Weights of a small transformer language model: MLP 1536 tanh GELU, 30.3M parameters.
Each number is 128 + 24 x the weight over its row's rms, rounded and kept within 0 to 255. Layers, rows and columns count from 0. Numbers have three digits each. The size before them is the row's rms in percent of the matrix's.

# up: layer 2 MLP up, 1536x384, rms 0.109, rows 387-400, columns 288-383
# down: layer 2 MLP down (transposed), 1536x384, rms 0.103, rows 387-400, columns 288-383
up387 098:175130108107091113129112164164102106124143149110156090105143138129087166082164119126091118108120147123140166102098124167134130129162159139164137138135114099162150075126127083126160123109110151143137107090121140111136149148135157108132132119112105116102147096115124149112140105085105138109
down387 097:138100121138118127134143116149157114126086076136113165144089131109094155161101152121138102117158102149118119158120135134177154155080138142118124140073144151114132081148142145159136131183144110134148136156137148115107099089125104151144116109150166184151096130145176110142140153095135106159
up388 102:083081140146150128161088134126123094133107087136150195088146130168105118119137133099169141137127151131108097134099145136118126136102128137137155107083134161130151082155151114168100104124129175121116101102116092081095130133133127096123092122130108124109117091172132088118133137086097102181
down388 091:145115108142099155104103133112092102123102122109104114127101143150120110137123135126097131098148118164174121074156124142112103116122139079105080098154157045113078146106131141134122137149120097090129095133141127139146105174160130148124163130106132109139137115093109111156114146134163118131
up389 101:137127094150153142143114177171134152147142157101156130145142146096155139114166127084124147163137084115119106116109172116161138173146155154164140132117119138117103127124120099125145151076117135116112139136123160126136104126125135127145132113136107136131128169102154151107116152158094094126
down389 102:102118117114106128130157109111124136158155139123157139156123138104149123136102129134116136130122143121123134080108148123168156158127121112127159145139105095130135095177133155118142114177126107125118118114115150126088120122099114154151118125148141129130130140149097171130119161107095124084
up390 100:073116132150156117077097128137128124159099132130137133113115143136135141132121143139159151119132078132104145144126111109112112174146124110093126136166131121114149158125150126062121118113155118112131140089098134111151165165119128140144137137144114144093111086192117118153107105149131102118
down390 107:147105160133140149131086117125128078120094154148197141157115089138144125138156148184116092139097136175116097142126120145112127132123129130139131117149138103140171098175149152119135133142150131115122113137144123122151144097158131119093127149119098122079111145129127132159116128118144178154
up391 105:103100095140091146124135112120140142082160155146142147168076115168115111153139167139135138107147127171125093095076128133128098146180147084131131096105127079150132098111127154144111161139111132105129115093144138101161193148153171116143114103148115125099146144127065129115140103087095115123
down391 102:134141197142127120105129094124104164149148095093098121100127174111146136120100107104117104149116159079139164097147097087122165151085138138111100128138160122092091160130157110124150085145160123141157113127133131121121151145125116146120180143129124140158107122129155108066140137136151164104
up392 108:101149087106112117168095130141161109165138057135122138130148136110105117123154124119158151140144119150124104101128134162120134140167087165118135150118108142069116130101150120156093138155111194135165147116114095150159130120121126138128159127130155081150167092146133143129090115114116112124
down392 100:146143117151125108148117148123118182113118135104111091106101145140125111147119139186109123117094099098115123120128098096097130155101138135129093105107146113145116120162131129138109155158114082137103109178105166153105112082115114110128150157189080144149176135120162111125132135103164131101
up393 103:121136122157115155116113096096076097149160142154109110079168103142143142076115146129112139132081078156113126141157119121138117168137114142092115098139101126152119114143108151142115155164142121122152122110122140108166138138117133103140148172121144127085150159134130133157150112145113107149
down393 098:127155139117110151145140126150069073118139134108120140138134154180164092118157103128127123127134105103110088155136128128118136147165118101107128130132101108136149121149159142104136130082109140162149137147179123137142107077168063105105113116111123095137151100121135098113125085152149152160
up394 100:159125107120151091119101142108153171104128094128126161154123096138122136152102138128153138129134151171112121106073127151132095142160115094168147148144138122136158140126157124106141192066108132140141146099166126161107143129119174147101110119099143107101127098120143137079156118105111142180
down394 099:120135147124108145114143150120113120140118108135156130139153088121158124105133159168112164113149113121111125119112180164106160146121115130124135133139154130117131152126143088147091128109102116116120153149109138116168098124127120105085148128128106108144127075105146147117136101132118163149
up395 109:105152163126133182121082126097125131099138111144111109160146137169108176174140141152141129115128141149152104098110136132124115105067088135154113130132080132134141149116140157139117128103087101112143129117161147146119170101126143099112101109121104114125099128101138130138113108135147189157
down395 095:101152086129123128107105111118116157136111148111167145126122158117103144106103129124134148119110132116124150137158151149096123132101159122122116098082133111175149139079119095206122145086135101104103138118085117106088077132090146142090190088155123162164058138158132167125152140150156094141
up396 101:112130109133118106128099108146154106092141113180143110132093119135154129141118139139140110136128100105138177133126131133091116152127113129075108104147146144120186069105128121117134113128105153106131112162164119155106133143103122120125124075095128077110100157117124162130164130100092119104
down396 105:184152138161125155153136161136143169097095130103093129122119130099124104131106113097156115154083076145118123117151128136145130157122075131149105093148114115140153137133150125151096130150145162105121150157142124106119116084197117136101127080163150137115120101148137142122128124103165150109
up397 098:106163111169150098125131107153101120142122136081120110082123149154145174080098161126134134102116122156099107160105127096141134116155138102153159106127109107125138114129106103127117162091141086135116107145119128159136138111106108170123104144138129108131108071105090128126137102173098125152
down397 101:112088154144150178139129141185134072114104148153148086140129122098145096084146123121083143100127094083131075133116109136160125114094092132135149134104148152065126126110104097093093153140137146111118145145113124184142182151106102127140115131110149157131117114155118163123124157153146107090
up398 086:160164178144155107124171121138148117124161176099155113112117168133113124130150125143133167111146146123158091143079158126118122106109170135126152074117146100114127133148111125106129102137092145112127101157065120140114138088158176117154116090112136147137101099137155126154134161094105098122
down398 107:113132127135144115105179114160121094148137077120127156130124118121161136093108134125181140088110087112147132168133146053117134127150082103117136132147152131113145156138151136151108128143090154151103113148154133134132109169133153107135148134105142085140120141132145135135124116137110130119
up399 105:077133112120153099129127173120120146113153149122121118118124133115148106138131130125079135147173144145136077135144108136099118123116123102128105125069133153177167124129103102094092120116121118128158151091136103113153127055105163100109096130122108120126122098125110151075115099143131132135
down399 101:122151103114141138147138155095138165159138098162155141153090119092123132151084106142131123127125105119109120127172146085090165128117111133131135120151118167113108144096135079139137134109166160118150121098157130113093134114095067166147112131145144103113110132089142124141109126126163128153
up400 099:171116108118126118133174131157102128115148064156105109093123089128086157109169131119135105139150133117129138088116124133130118150113113141110159104145157125114134105105134141133129113087134085147111164127127116122094078147126132138128122117101134149170112147142083128159110136071146135125
down400 100:114120125185127110187091153125118163142127155076163109137133116094134119110176137135137092138104127179187112102158125159167146178139143096125111072096131167131142100110130101087115117148114193110117114152114113084126148130135102110136173094139126115133119104091146125087120177151148115130